Part of a small language model's weights: MLP 1024 tanh GELU.
Each number is 200 + 30 x the weight over its row's rms, rounded and kept within 0 to 999. Layers, rows and columns count from 0. The size before them is the row's rms in percent of the matrix's.

# layer 2 attention output (transposed), 256x256, rms 0.105, rows 160-187, columns 0-127
099,209,211,217,228,197,233,197,199,176,252,140,224,189,213,184,192,225,253,224,202,220,170,217,230,235,227,199,197,204,193,156,197,205,187,189,228,131,204,186,207,164,181,195,171,206,204,184,209,201,192,211,219,243,190,183,148,151,205,230,188,200,180,206,158,204,224,177,196,172,182,219,192,173,219,207,204,237,207,226,224,187,208,206,182,159,220,201,188,178,218,175,202,120,193,172,212,231,145,187,183,196,222,149,201,199,253,181,198,188,202,318,213,196,204,183,128,207,238,143,232,189,223,223,201,203,187,220,208
106,203,208,127,147,255,201,194,203,149,167,245,242,166,202,187,246,204,119,220,152,246,206,200,195,194,206,217,253,166,216,203,202,180,235,221,218,176,176,134,221,167,163,214,160,168,213,244,274,218,181,198,195,193,182,149,240,204,198,189,197,172,172,186,157,194,195,181,213,208,220,185,167,184,195,178,220,145,197,217,188,178,186,187,197,233,125,230,246,217,213,205,201,197,144,181,184,179,223,185,232,196,212,215,240,212,190,232,233,148,169,235,219,200,165,214,184,255,181,258,191,157,172,184,248,203,186,202,241
104,181,151,187,153,187,182,231,200,202,224,238,153,186,158,199,210,229,232,212,218,159,206,231,234,212,229,171,255,202,208,212,157,183,166,225,207,198,193,230,194,169,207,185,204,190,204,208,221,255,152,245,219,180,212,165,178,188,199,204,190,180,233,247,227,238,178,208,204,203,201,214,107,266,139,243,171,159,209,178,218,208,119,175,181,222,171,193,239,181,198,256,193,246,160,234,194,199,195,185,206,236,188,238,176,178,211,193,201,185,141,186,213,201,183,191,237,194,183,222,195,213,231,139,143,138,178,207,191
102,169,213,264,202,180,143,227,148,196,189,167,242,153,237,225,201,171,232,224,215,212,202,225,226,179,214,198,227,199,150,183,147,159,210,219,154,276,154,167,239,254,178,221,186,219,200,185,203,238,199,190,201,186,191,207,204,194,227,172,227,260,205,246,253,240,250,205,198,182,179,217,174,179,195,206,207,231,222,165,189,196,236,196,199,216,171,232,257,218,196,212,161,221,248,186,226,179,184,187,195,223,190,230,224,201,209,154,189,198,145,227,169,223,215,197,223,207,176,171,172,140,232,193,182,173,238,143,206
100,188,209,229,195,192,178,127,195,173,210,268,159,219,243,196,230,142,128,158,192,202,200,190,176,215,216,229,235,170,155,234,202,205,184,250,184,227,175,186,281,184,225,167,215,172,182,170,160,253,185,210,248,120,183,195,149,185,238,187,230,222,226,220,169,211,230,225,222,191,197,216,196,188,212,217,183,276,211,203,223,191,247,214,232,184,217,234,216,161,195,212,171,265,173,199,177,180,182,209,190,212,178,178,183,199,192,182,159,176,232,188,212,192,199,252,200,197,186,176,204,178,199,221,161,230,226,241,170
106,161,203,177,196,164,238,218,216,206,216,172,165,220,232,197,118,262,199,232,161,263,241,197,164,172,222,159,174,152,136,173,212,222,150,230,167,249,180,208,129,255,207,225,250,214,201,159,233,230,187,208,191,187,214,185,177,173,220,192,166,158,218,194,236,233,190,235,202,197,208,156,266,218,179,236,199,202,227,203,180,146,196,191,198,147,228,182,194,203,237,192,183,257,241,223,145,248,228,201,219,200,236,176,258,228,225,229,144,204,180,212,202,128,142,203,150,204,188,214,210,198,182,179,220,147,185,195,201
108,134,166,155,199,167,236,202,171,172,181,204,215,214,165,191,193,170,204,223,178,243,190,247,203,219,206,223,208,200,265,222,206,278,205,233,215,178,242,207,226,152,141,224,136,201,170,205,205,223,199,238,172,200,177,197,194,163,132,216,193,201,168,253,243,222,214,202,161,206,200,172,196,248,181,213,202,203,197,188,141,233,212,207,196,166,211,149,218,269,253,206,195,137,195,210,240,201,183,219,206,207,267,178,201,203,155,206,189,221,211,138,205,213,170,196,189,192,185,173,204,193,200,225,204,174,229,201,244
104,201,176,249,190,198,162,186,187,138,189,247,148,223,242,192,162,226,235,170,201,180,179,154,215,238,255,173,194,196,222,219,241,172,165,222,194,217,202,172,215,183,187,213,168,208,212,210,241,188,201,146,218,239,218,188,166,174,272,172,226,189,142,193,200,242,236,107,230,267,137,224,219,199,164,170,214,192,235,208,205,215,244,172,201,219,251,186,210,158,179,189,212,209,253,165,203,155,171,220,188,186,189,182,236,253,155,194,172,156,265,222,194,164,214,185,255,173,227,199,245,265,266,216,195,196,158,167,221
103,166,155,202,224,234,181,200,207,183,197,247,216,142,207,262,227,185,220,228,130,161,211,223,229,227,146,212,218,215,187,204,251,209,262,198,166,162,191,194,186,176,190,141,178,223,201,171,191,193,230,192,218,198,212,165,166,178,195,172,195,223,175,145,243,212,181,194,181,209,159,196,259,241,186,176,163,182,177,139,186,163,179,226,223,233,233,185,219,238,263,176,214,199,204,178,211,193,215,178,174,256,199,189,181,222,232,197,204,201,183,206,188,210,167,223,167,139,238,187,215,203,180,220,173,175,204,199,197
099,227,210,260,227,192,215,235,213,220,172,190,175,236,191,232,220,218,213,202,176,188,163,154,233,190,202,216,159,202,214,219,144,216,196,263,168,215,204,198,249,142,164,173,217,186,116,165,183,197,209,184,213,214,155,190,222,253,192,213,212,208,216,191,236,200,176,206,201,221,205,161,213,216,203,236,216,227,177,212,203,279,236,211,224,263,187,242,201,197,231,197,153,207,191,222,215,193,237,184,199,193,199,210,193,192,227,209,214,138,190,183,171,199,238,204,125,197,215,207,211,160,212,207,210,198,196,225,197
108,136,185,212,206,210,245,195,220,159,154,187,185,241,152,130,204,211,205,238,223,209,176,217,196,214,179,181,258,252,198,169,246,191,205,207,216,226,231,199,205,164,189,190,213,198,228,153,259,167,165,154,191,189,140,263,259,170,274,185,173,227,211,211,172,125,228,173,229,203,198,208,246,186,237,162,168,191,181,144,193,197,209,192,181,222,221,164,184,187,194,192,219,176,156,240,200,161,228,190,186,218,200,188,228,226,191,184,133,204,230,229,147,216,213,227,219,249,161,215,198,197,226,212,178,196,196,196,197
103,219,171,183,181,182,179,181,136,257,168,213,180,204,239,176,142,154,212,182,274,200,196,238,237,226,116,211,172,205,187,206,201,201,232,165,207,144,195,174,212,195,200,141,207,237,146,192,199,197,218,224,182,183,261,219,197,236,185,213,174,162,215,178,214,187,203,194,187,230,154,224,213,226,218,233,277,170,155,221,197,195,228,154,106,171,165,241,146,247,222,182,174,221,192,214,181,186,258,207,216,232,225,189,153,219,262,162,198,215,211,236,218,192,187,160,200,178,162,185,223,209,161,249,192,203,198,177,159
100,182,162,180,201,227,237,238,206,180,171,232,153,213,169,183,203,205,170,148,190,210,207,180,126,177,213,172,265,179,197,216,202,194,179,158,167,189,232,166,185,250,227,188,287,166,143,206,222,206,166,236,171,226,180,246,214,209,225,206,223,202,241,199,212,191,216,227,198,219,223,215,198,222,150,164,184,176,175,209,234,201,184,198,190,170,211,182,213,199,230,190,210,177,157,227,208,155,212,202,174,234,164,158,228,207,247,206,230,143,248,270,207,161,213,257,251,187,202,183,185,183,296,146,230,191,186,167,156
099,234,227,225,209,202,228,177,223,185,209,205,223,201,241,164,189,141,274,162,177,221,217,159,244,165,182,203,250,188,149,232,262,205,172,176,188,236,179,205,234,194,220,208,189,211,202,185,178,257,201,185,214,244,214,160,196,221,214,136,197,231,179,206,168,213,185,144,222,237,219,152,229,178,213,231,191,239,215,190,249,196,202,233,188,171,202,176,188,252,231,216,161,144,219,224,191,172,236,252,183,200,214,231,237,222,157,139,193,238,167,152,178,209,153,238,235,180,189,209,154,169,177,239,220,220,215,204,174
098,214,225,158,211,230,209,222,143,201,163,161,183,239,215,238,155,219,188,235,226,207,266,163,139,214,199,182,225,222,224,194,176,204,141,206,211,216,206,171,256,187,221,178,172,212,174,183,188,196,198,212,174,206,187,176,187,185,171,190,244,265,168,132,184,159,217,152,170,185,138,186,237,172,202,209,223,237,216,129,225,200,189,240,193,186,158,211,204,175,197,159,165,241,161,168,171,249,217,231,161,213,136,144,212,198,215,173,199,208,176,218,188,234,243,161,300,231,216,230,221,203,191,188,164,147,208,255,187
098,183,214,255,152,207,185,179,195,184,172,160,245,223,157,243,241,192,178,209,197,176,218,162,205,187,233,212,256,158,196,188,205,226,201,211,190,165,158,216,193,189,182,216,200,213,143,222,204,232,187,198,212,191,220,209,213,185,194,192,156,246,158,217,130,214,234,202,160,141,174,233,247,189,177,162,139,176,196,207,179,190,165,173,279,187,174,207,168,237,195,230,184,159,216,186,175,272,201,255,206,247,224,220,216,226,164,224,187,218,230,181,213,251,242,267,204,219,182,217,208,170,137,225,253,183,218,223,195
103,211,239,178,265,248,249,174,208,199,147,238,211,180,183,183,189,225,171,161,165,255,178,221,172,238,187,223,216,176,134,207,223,152,199,178,170,211,140,210,157,244,170,185,217,233,193,210,189,160,242,196,204,207,197,166,206,210,157,116,160,198,166,210,198,182,239,223,184,202,191,163,134,235,201,219,187,168,239,229,169,173,218,205,174,189,254,176,175,206,190,188,209,207,256,169,223,195,217,232,189,238,218,170,244,210,156,159,195,264,219,188,187,203,215,183,197,247,199,194,224,202,205,179,193,181,198,178,196
103,210,198,207,190,179,235,164,249,179,177,210,206,201,228,215,197,195,194,221,224,147,176,198,213,225,209,167,212,158,185,191,173,184,198,227,210,181,253,151,179,164,229,230,188,243,172,225,172,180,151,202,187,187,237,202,226,199,194,195,232,177,197,261,243,163,260,187,178,239,205,243,236,226,227,218,245,194,206,201,214,178,192,248,143,237,222,182,164,180,177,196,199,158,204,210,168,204,164,253,206,280,185,253,129,204,243,230,199,204,250,181,206,185,191,211,171,183,189,193,161,235,227,198,194,181,216,182,172
104,218,153,178,174,218,153,190,183,169,182,176,234,241,218,174,220,172,187,228,198,169,205,225,211,135,221,192,200,146,239,196,184,135,161,192,182,242,221,186,194,181,207,225,217,190,223,227,200,169,273,154,257,203,229,251,201,205,194,168,246,166,181,199,179,233,241,197,138,174,205,178,230,231,235,196,170,224,213,205,175,210,202,211,185,211,230,170,176,219,188,206,195,190,180,235,184,203,232,190,202,209,215,255,205,181,182,124,189,178,187,242,143,222,204,196,215,185,197,225,148,186,212,147,212,153,201,220,251
109,189,215,192,231,149,194,219,239,183,117,150,168,217,157,204,230,213,232,227,223,203,261,182,167,239,225,171,225,188,232,181,152,148,180,224,186,231,248,167,248,218,156,227,193,216,193,184,185,190,189,255,191,225,176,217,197,213,206,186,168,209,221,214,197,196,179,189,200,172,213,218,164,158,198,232,224,160,150,108,249,180,238,191,186,198,290,174,189,220,174,149,172,187,207,169,188,170,225,165,191,218,244,214,210,233,213,223,162,219,208,199,180,173,214,190,193,208,190,216,236,270,230,194,168,220,184,170,121
102,234,208,241,211,193,218,167,181,174,248,255,226,246,210,206,202,199,194,188,236,214,186,145,216,200,195,170,211,208,196,204,138,198,269,220,199,184,233,273,192,175,211,219,228,205,212,204,205,241,179,191,230,208,169,222,174,249,211,225,134,190,150,166,172,174,162,187,206,206,211,198,201,170,167,211,189,260,153,259,170,149,243,217,210,141,222,177,168,184,169,220,208,228,139,175,195,196,214,223,224,161,183,230,156,169,211,201,210,176,199,226,208,122,213,194,218,155,183,234,253,111,188,191,195,179,229,225,276
107,162,208,218,174,241,112,181,190,212,233,200,190,213,180,169,184,211,121,224,213,230,204,175,200,185,168,216,121,192,181,217,193,185,173,219,166,194,243,181,224,257,198,175,144,193,186,228,251,212,174,211,202,202,216,207,188,195,238,248,177,160,192,161,179,192,188,231,182,195,155,209,182,207,212,187,198,166,213,172,184,206,171,219,200,249,228,201,162,229,201,206,202,256,194,218,196,145,195,160,233,178,212,207,200,215,191,208,197,187,236,173,190,204,172,196,220,223,168,194,208,178,194,195,206,211,236,180,234
109,185,164,245,195,242,211,215,218,210,189,251,233,200,154,217,200,172,255,252,121,258,178,190,185,236,241,199,203,205,155,175,147,205,183,168,166,235,174,189,193,189,220,193,231,157,164,149,217,192,189,238,255,231,269,168,217,189,220,195,229,210,221,244,227,191,221,193,242,179,181,198,238,119,196,190,237,198,182,179,263,201,174,195,190,191,151,153,188,198,213,236,133,256,234,180,185,228,206,196,254,221,193,182,183,250,249,148,151,136,176,228,230,206,247,171,233,192,177,225,197,233,167,179,165,185,214,223,213
106,227,209,248,201,193,218,208,164,235,174,200,230,213,140,182,166,215,256,183,222,203,176,185,143,181,173,142,217,160,168,199,154,170,185,233,242,197,218,200,202,210,215,215,143,183,179,196,161,173,134,244,235,271,218,178,141,197,217,191,214,193,224,156,235,234,199,240,146,263,157,229,187,198,212,179,175,156,225,246,193,199,245,229,225,200,217,195,197,193,237,230,252,202,221,171,217,193,291,209,214,219,232,145,134,187,227,142,209,135,181,181,222,217,184,202,119,188,182,166,202,209,181,157,219,158,207,174,229
101,226,218,200,174,170,247,161,162,267,190,176,193,182,238,193,213,197,185,242,177,234,285,194,250,253,271,221,201,203,182,184,192,210,167,196,210,174,180,192,221,161,207,213,246,230,206,193,250,169,270,212,234,245,153,215,231,176,220,218,201,234,187,265,173,196,181,163,215,224,233,159,220,189,249,185,200,198,205,232,196,193,158,169,188,213,222,234,185,230,242,239,214,272,163,178,230,184,223,210,210,191,214,167,222,152,198,208,214,230,215,174,217,221,219,197,222,195,154,186,202,205,156,213,218,166,210,152,172
109,176,211,173,203,215,213,175,125,219,208,191,155,185,250,256,273,255,214,230,225,230,225,201,214,198,215,164,203,188,224,205,199,217,190,227,147,134,188,242,190,132,219,225,216,146,198,234,216,179,153,176,151,209,220,269,205,209,167,229,182,229,213,195,188,170,201,190,204,209,183,189,216,214,210,179,218,219,205,277,229,188,201,225,189,177,197,237,205,231,188,183,226,249,225,176,243,171,178,201,198,211,217,169,179,307,155,177,192,147,185,172,203,183,235,171,226,181,159,174,228,193,244,175,226,182,156,235,266
107,197,263,172,217,183,211,226,198,234,141,154,244,209,242,192,198,191,167,206,248,155,160,230,215,205,207,219,193,170,234,157,222,172,142,160,240,227,240,219,229,222,182,197,220,191,180,188,165,177,127,212,223,196,187,215,197,236,177,188,207,242,145,170,228,165,205,158,171,191,238,268,216,207,202,223,192,198,175,203,186,173,192,188,184,223,224,182,206,189,268,165,224,248,231,198,187,188,176,202,229,201,180,189,219,203,205,227,201,227,215,221,195,222,185,210,179,214,239,212,176,149,167,192,221,204,208,270,240
102,201,191,256,219,167,194,208,216,241,185,182,150,177,192,166,236,198,177,146,167,149,232,202,199,274,182,160,235,214,180,212,174,127,223,242,180,186,255,224,266,164,199,224,208,181,176,205,221,195,187,224,149,142,223,264,173,213,187,193,202,237,192,188,207,169,199,206,250,252,153,202,166,164,191,197,149,208,231,215,219,197,199,202,213,187,192,169,208,245,199,153,177,135,249,220,227,242,181,180,209,228,161,210,237,173,226,258,232,129,193,220,141,244,221,184,235,200,254,171,236,208,186,197,210,182,213,198,198
# layer 2 attention value, 256x256, rms 0.133, rows 161-187, columns 0-127
104,186,216,282,238,176,261,208,168,223,167,168,146,205,215,199,171,175,198,188,172,187,177,199,244,232,198,172,251,206,157,214,185,197,187,247,222,167,209,178,245,135,212,202,182,187,156,194,217,207,235,207,212,194,235,198,201,238,223,159,207,221,190,163,165,198,226,205,176,214,210,146,152,220,245,196,227,211,208,231,195,171,209,146,224,196,210,124,169,229,196,164,183,224,224,186,137,200,225,168,204,177,195,227,195,251,303,188,194,193,198,160,203,236,267,204,200,208,233,145,199,169,207,180,210,210,239,174,178
103,214,244,234,199,230,212,199,173,207,260,197,172,221,240,211,163,146,181,141,190,198,195,186,206,205,226,177,189,164,222,116,220,209,239,183,199,229,177,164,238,214,211,177,211,210,220,158,191,179,234,226,174,205,208,214,220,184,199,209,165,181,165,135,177,224,179,223,222,198,233,160,168,211,211,224,176,206,189,189,222,165,230,216,218,244,238,238,262,217,207,214,272,168,199,206,203,167,174,195,201,187,174,182,188,257,206,182,155,237,232,165,193,229,199,264,176,170,238,162,217,241,238,181,155,150,191,167,179
098,243,201,249,244,233,218,233,204,226,227,261,229,191,120,187,244,204,214,231,167,201,175,206,182,171,211,219,145,159,267,231,173,187,210,230,224,223,217,183,132,152,161,263,255,188,198,192,182,241,219,184,221,211,151,137,262,122,186,197,123,197,200,189,174,147,204,217,222,202,148,193,220,174,228,239,206,163,189,186,217,277,180,215,249,226,177,182,159,196,161,202,219,166,185,208,260,185,198,214,223,218,254,239,183,188,241,188,217,176,226,180,198,240,165,229,176,199,188,211,198,237,168,227,209,240,233,213,214
101,219,202,161,194,245,181,230,234,265,184,169,243,194,177,188,239,236,261,217,199,185,204,193,167,182,199,171,206,184,210,231,207,223,194,221,171,160,197,294,150,213,250,195,180,238,254,178,189,190,205,233,176,199,194,157,238,211,108,224,185,172,257,222,238,200,220,141,183,171,243,181,179,221,205,196,184,237,232,185,199,246,185,221,227,243,163,159,201,195,216,184,172,195,228,184,160,186,225,194,218,193,162,230,225,254,208,188,147,194,209,124,180,163,187,200,216,178,229,222,168,189,227,183,227,188,199,156,201
100,227,175,209,148,244,182,181,221,202,249,191,190,180,182,243,252,173,262,205,215,171,167,249,189,224,201,148,163,207,185,251,244,194,151,189,150,186,191,152,222,203,181,225,228,245,185,233,140,215,160,185,216,180,177,253,201,152,177,189,215,161,209,156,185,172,166,168,202,224,176,184,206,215,261,221,228,152,164,215,260,193,190,203,174,173,230,183,234,241,155,196,186,184,220,206,220,214,206,204,194,199,187,242,178,185,224,179,252,180,179,220,211,206,218,212,202,291,167,220,159,175,198,183,173,259,123,210,215
103,219,179,217,224,228,212,227,176,145,231,204,191,185,248,161,180,189,187,181,179,185,244,193,194,171,202,195,188,181,218,258,221,155,194,183,165,201,148,190,189,220,173,202,176,191,184,172,202,172,283,188,201,231,219,239,211,184,171,144,229,222,248,223,191,213,232,196,217,185,171,258,195,206,165,217,190,252,150,230,325,189,201,166,178,145,256,154,230,162,178,225,254,266,185,247,189,222,195,212,230,188,195,184,162,175,205,188,178,201,226,280,221,181,193,214,186,202,189,233,240,171,224,197,178,265,225,181,165
099,204,216,188,242,162,168,219,227,203,246,169,161,153,215,185,233,230,209,146,173,230,142,246,193,166,219,214,237,262,187,169,207,252,204,162,172,186,196,194,197,225,239,231,201,223,212,214,180,186,225,190,217,156,179,216,237,213,192,216,187,179,196,166,184,237,146,262,158,174,225,179,177,222,150,206,246,157,227,226,205,197,157,235,211,177,257,217,180,219,193,197,230,206,224,226,150,231,226,215,208,177,207,254,235,235,217,225,253,247,157,191,146,187,211,199,151,212,226,262,174,197,188,167,218,168,215,209,225
100,227,225,219,166,187,238,213,193,239,237,188,161,204,179,151,197,244,203,164,256,269,201,181,156,177,194,175,233,252,223,198,211,201,189,179,199,195,213,210,160,230,235,179,152,213,253,176,221,146,233,245,196,214,186,187,197,165,172,176,164,187,240,199,205,167,225,240,195,194,219,230,215,154,158,209,196,200,209,181,239,249,193,183,196,171,217,198,202,199,214,209,154,162,185,193,108,194,247,233,216,176,186,219,208,163,234,225,129,188,204,185,219,221,210,237,144,231,231,231,198,190,177,237,166,242,198,193,144
100,245,220,178,175,189,223,176,176,192,191,139,213,168,193,223,162,191,215,220,198,170,246,178,148,173,214,185,212,210,212,173,199,253,196,207,247,181,242,203,165,185,152,210,141,198,223,252,190,238,198,162,170,231,215,202,170,218,164,195,231,187,235,253,162,183,185,223,185,243,251,206,171,155,203,229,153,240,185,203,244,174,171,172,229,212,156,204,237,195,177,198,239,192,232,134,247,149,169,211,271,167,187,211,172,167,205,163,174,238,201,205,207,203,185,204,214,223,212,224,169,151,225,199,213,210,261,193,217
107,224,167,205,245,211,119,202,160,228,223,228,202,248,177,250,232,226,197,217,185,190,182,212,185,211,260,224,195,146,170,158,197,257,208,225,232,186,227,196,221,243,187,172,165,219,253,197,134,249,168,191,175,194,230,161,179,205,204,186,194,196,209,148,125,203,210,206,215,199,176,255,174,135,241,204,198,212,182,210,173,231,173,192,208,181,212,218,250,217,211,251,242,191,164,230,207,249,200,234,232,209,216,190,217,191,233,194,279,194,166,213,227,225,167,222,193,143,200,174,178,195,127,190,197,187,228,226,139
104,192,187,176,207,180,245,174,252,143,201,150,202,159,165,205,202,179,247,184,196,191,182,177,150,173,201,240,175,197,259,211,150,178,206,175,185,205,161,167,134,224,160,204,167,132,208,187,176,219,218,202,174,287,211,242,168,205,187,159,259,175,225,255,196,264,223,160,221,220,238,242,199,230,202,229,196,182,209,203,171,206,184,165,208,203,225,166,251,200,173,169,198,250,212,164,234,197,204,275,171,220,202,169,206,179,196,225,219,182,202,202,145,189,202,187,211,186,218,209,260,206,223,240,169,217,209,242,128
099,151,201,171,240,192,173,221,183,246,252,120,188,209,194,227,214,154,259,197,231,182,242,180,248,242,164,250,226,203,147,166,148,217,254,220,178,251,206,214,243,248,170,219,212,259,187,169,199,217,210,195,213,216,200,203,202,169,203,143,173,202,158,193,210,238,157,171,215,184,228,153,198,215,245,138,267,221,176,213,180,212,196,196,169,217,172,196,271,207,186,213,230,131,231,186,169,180,177,232,180,187,252,190,180,212,186,174,200,231,197,175,206,142,202,203,208,210,216,206,252,207,239,182,145,217,168,222,218
102,162,227,220,232,208,193,203,168,138,178,207,201,179,159,231,183,209,210,234,232,210,223,194,135,182,186,230,182,183,201,200,157,232,236,213,264,181,220,240,182,199,255,250,223,183,251,222,250,215,274,209,193,233,222,178,203,162,164,226,173,237,237,201,217,174,162,201,199,197,161,205,243,141,152,207,159,200,173,217,205,196,191,198,202,167,187,208,217,222,168,133,177,224,216,234,155,231,155,191,214,173,179,186,225,161,194,207,190,199,159,220,208,209,242,212,202,227,158,169,234,193,161,193,206,247,208,202,151
102,163,199,214,231,196,198,186,203,192,208,187,221,185,196,212,247,185,214,204,181,177,203,222,207,189,223,224,177,125,211,138,231,253,215,247,180,187,224,222,206,218,193,228,136,244,230,178,234,171,186,281,214,221,144,228,175,207,196,234,156,187,212,177,218,174,208,192,231,237,209,226,203,213,155,161,174,201,173,257,209,251,192,232,165,183,208,159,211,189,197,208,191,233,182,190,198,228,238,232,189,178,229,167,226,183,156,234,129,186,210,219,215,201,197,195,210,150,183,215,161,185,224,199,249,217,223,259,203
096,215,258,167,228,170,229,196,160,185,221,177,158,159,187,221,197,259,161,148,201,190,242,199,148,226,228,221,191,141,164,169,198,191,184,218,222,159,204,212,200,233,221,260,159,165,193,221,169,181,169,161,169,241,177,238,207,242,145,192,243,255,162,221,205,185,193,154,252,139,176,195,165,178,206,221,209,196,193,184,177,215,224,192,194,174,155,137,170,227,143,181,232,219,195,214,182,163,245,213,192,220,191,179,127,221,251,210,238,209,171,175,227,248,204,140,188,198,214,225,242,210,228,161,258,226,220,173,206
099,256,125,208,226,226,265,130,202,127,250,172,210,177,188,179,196,231,163,234,196,216,231,195,221,216,187,202,215,170,173,188,129,205,197,167,220,267,202,144,171,157,169,210,224,171,189,208,216,172,218,189,148,263,172,221,216,182,244,202,200,144,218,215,178,159,193,178,191,202,208,174,266,193,176,164,202,166,168,201,199,188,172,194,212,179,196,230,207,207,196,192,229,196,243,241,155,206,213,157,135,240,138,215,204,206,203,213,196,207,176,228,233,215,229,160,227,243,205,169,198,194,202,207,183,218,168,222,224
095,205,193,240,194,190,192,206,216,191,248,191,196,211,181,187,216,180,176,236,169,162,216,175,219,187,255,231,177,264,225,175,168,188,186,151,225,221,174,148,179,238,150,208,252,221,185,164,178,216,234,219,152,206,198,202,109,225,213,207,156,237,199,205,237,237,169,198,213,171,209,230,163,228,179,251,232,170,210,171,191,207,215,191,173,162,233,182,176,182,232,200,176,213,216,173,199,160,190,177,199,186,207,250,205,165,228,217,157,216,183,217,164,172,168,211,180,243,265,214,207,163,218,159,205,186,238,215,210
098,201,216,202,183,156,206,250,183,199,156,217,187,172,205,160,235,224,186,205,172,230,138,186,229,206,197,184,179,193,242,214,170,235,203,186,236,242,194,189,203,186,189,211,197,204,194,207,210,192,238,209,239,201,207,150,228,272,190,210,163,172,218,195,213,210,190,231,211,208,190,194,230,241,228,211,194,199,198,177,235,144,161,213,223,210,190,239,195,189,195,247,200,238,213,188,149,158,207,177,216,173,196,160,196,172,195,177,212,201,218,160,199,208,180,236,222,186,234,199,239,212,194,250,130,165,222,238,204
104,198,193,162,178,247,157,176,220,190,222,189,278,242,178,177,144,197,163,172,199,198,191,218,210,227,186,211,190,219,169,173,214,249,230,202,205,182,238,225,132,207,190,178,189,217,172,219,206,192,233,152,233,176,200,255,193,190,211,235,179,237,173,201,177,221,223,205,292,232,209,148,232,190,202,172,206,216,233,200,199,234,178,173,205,214,187,235,218,170,220,216,191,245,236,216,234,192,230,228,202,193,181,219,249,160,129,159,250,200,166,218,128,210,211,236,203,190,240,244,205,200,213,227,188,188,184,175,170
095,183,218,207,166,176,194,247,204,208,183,196,193,181,173,188,251,241,220,217,190,209,195,194,221,149,160,149,189,180,138,170,235,189,169,181,251,255,169,202,256,210,225,185,206,185,226,220,266,191,257,167,181,228,157,165,220,209,171,202,185,223,179,223,223,198,197,196,192,180,217,193,212,214,140,240,258,224,233,224,199,210,228,210,224,211,218,168,202,236,184,265,202,227,185,159,230,234,225,238,211,164,204,187,205,153,161,221,221,159,160,154,144,206,189,196,207,233,161,210,216,144,153,190,245,170,239,230,116
105,167,175,208,167,172,269,203,218,219,158,179,252,189,203,188,207,227,153,214,171,197,149,216,202,254,188,189,204,187,213,197,193,261,189,175,226,158,250,205,189,194,186,221,222,191,211,239,175,233,210,152,216,221,209,166,193,207,217,194,153,204,224,204,221,204,203,180,180,229,208,238,186,223,261,255,185,221,209,235,198,238,181,154,153,216,211,192,212,255,199,205,263,194,234,170,217,184,189,151,191,232,163,193,212,228,165,164,228,187,201,170,225,163,208,176,279,198,203,210,205,174,156,212,178,167,213,171,190
102,185,175,206,143,216,206,215,221,211,208,186,198,208,202,162,248,155,171,236,231,186,236,203,178,197,207,189,159,249,173,185,250,238,205,257,179,180,176,222,176,263,206,183,220,171,169,190,182,234,194,197,215,163,139,232,201,175,191,206,180,160,198,139,219,237,185,189,170,154,176,162,220,244,215,196,214,174,189,222,218,190,232,230,204,204,174,327,191,197,172,215,240,180,176,156,178,155,191,165,230,199,176,252,167,215,219,168,207,216,221,184,153,166,174,234,216,242,216,188,212,216,240,160,243,244,220,166,192
106,250,165,166,157,235,221,154,203,243,202,234,187,217,207,214,217,174,206,221,180,198,185,268,185,216,159,227,219,197,185,256,206,227,212,184,156,173,166,208,254,253,161,292,234,203,203,227,189,166,197,231,231,200,167,207,191,217,153,170,177,230,206,259,195,215,198,187,162,214,218,235,195,217,139,250,208,231,191,127,240,150,153,153,173,199,206,216,179,189,168,209,207,211,198,193,210,145,200,142,223,224,234,221,204,292,176,185,179,188,236,262,206,164,212,221,186,231,234,226,261,232,167,195,197,178,176,205,178
099,199,150,181,208,187,196,289,136,176,206,132,220,234,175,199,163,198,187,211,260,227,227,240,197,179,184,220,199,208,202,198,162,205,240,202,219,145,193,230,213,176,156,228,167,184,238,213,207,220,167,198,168,182,254,200,163,197,213,206,224,169,237,226,213,225,244,198,206,215,175,166,173,202,211,200,160,171,221,222,176,208,177,209,158,187,197,200,222,190,165,232,229,196,248,200,192,229,219,229,212,204,103,227,170,199,216,224,217,203,246,157,233,144,203,151,142,120,194,201,194,237,192,186,201,210,185,171,207
105,215,205,192,138,183,180,179,223,157,189,229,233,199,266,212,166,155,186,192,171,191,183,227,225,169,205,170,238,208,204,181,210,210,148,188,214,165,210,181,194,213,200,201,221,227,212,205,235,207,207,248,254,224,175,231,172,254,194,184,144,145,220,132,220,212,203,206,167,130,238,171,209,229,180,170,174,202,161,179,200,258,200,196,195,210,148,214,191,192,200,192,200,211,131,222,196,240,181,207,195,192,159,175,215,199,207,256,212,244,224,179,244,190,198,175,208,249,236,184,146,228,189,223,224,199,186,189,214
098,216,182,201,204,192,225,210,202,194,213,201,211,205,223,229,160,213,202,196,237,295,224,179,155,181,184,218,153,170,171,197,189,223,247,207,167,197,204,183,222,205,260,189,164,185,114,233,209,178,218,176,168,221,237,246,166,179,188,193,223,197,151,184,165,203,213,211,172,177,229,208,183,203,209,220,206,213,211,162,198,221,171,182,220,170,192,214,193,209,187,224,174,205,116,219,230,144,172,217,200,234,191,189,191,230,234,225,199,166,203,197,257,243,231,188,122,177,217,187,212,262,221,186,185,163,123,209,207
100,211,243,205,224,223,158,174,197,238,239,221,244,160,262,151,225,179,197,212,207,207,268,174,193,208,201,174,201,196,176,142,211,253,145,186,137,164,186,205,232,212,198,221,181,166,180,238,200,190,162,211,206,203,185,194,217,206,214,191,221,227,205,164,184,192,229,183,203,177,180,218,142,136,175,232,148,192,183,176,200,162,218,145,202,158,161,195,224,168,210,254,180,215,215,180,197,208,221,211,235,213,237,146,185,267,197,169,190,219,170,177,208,205,173,229,180,168,219,183,174,200,181,226,187,180,218,165,248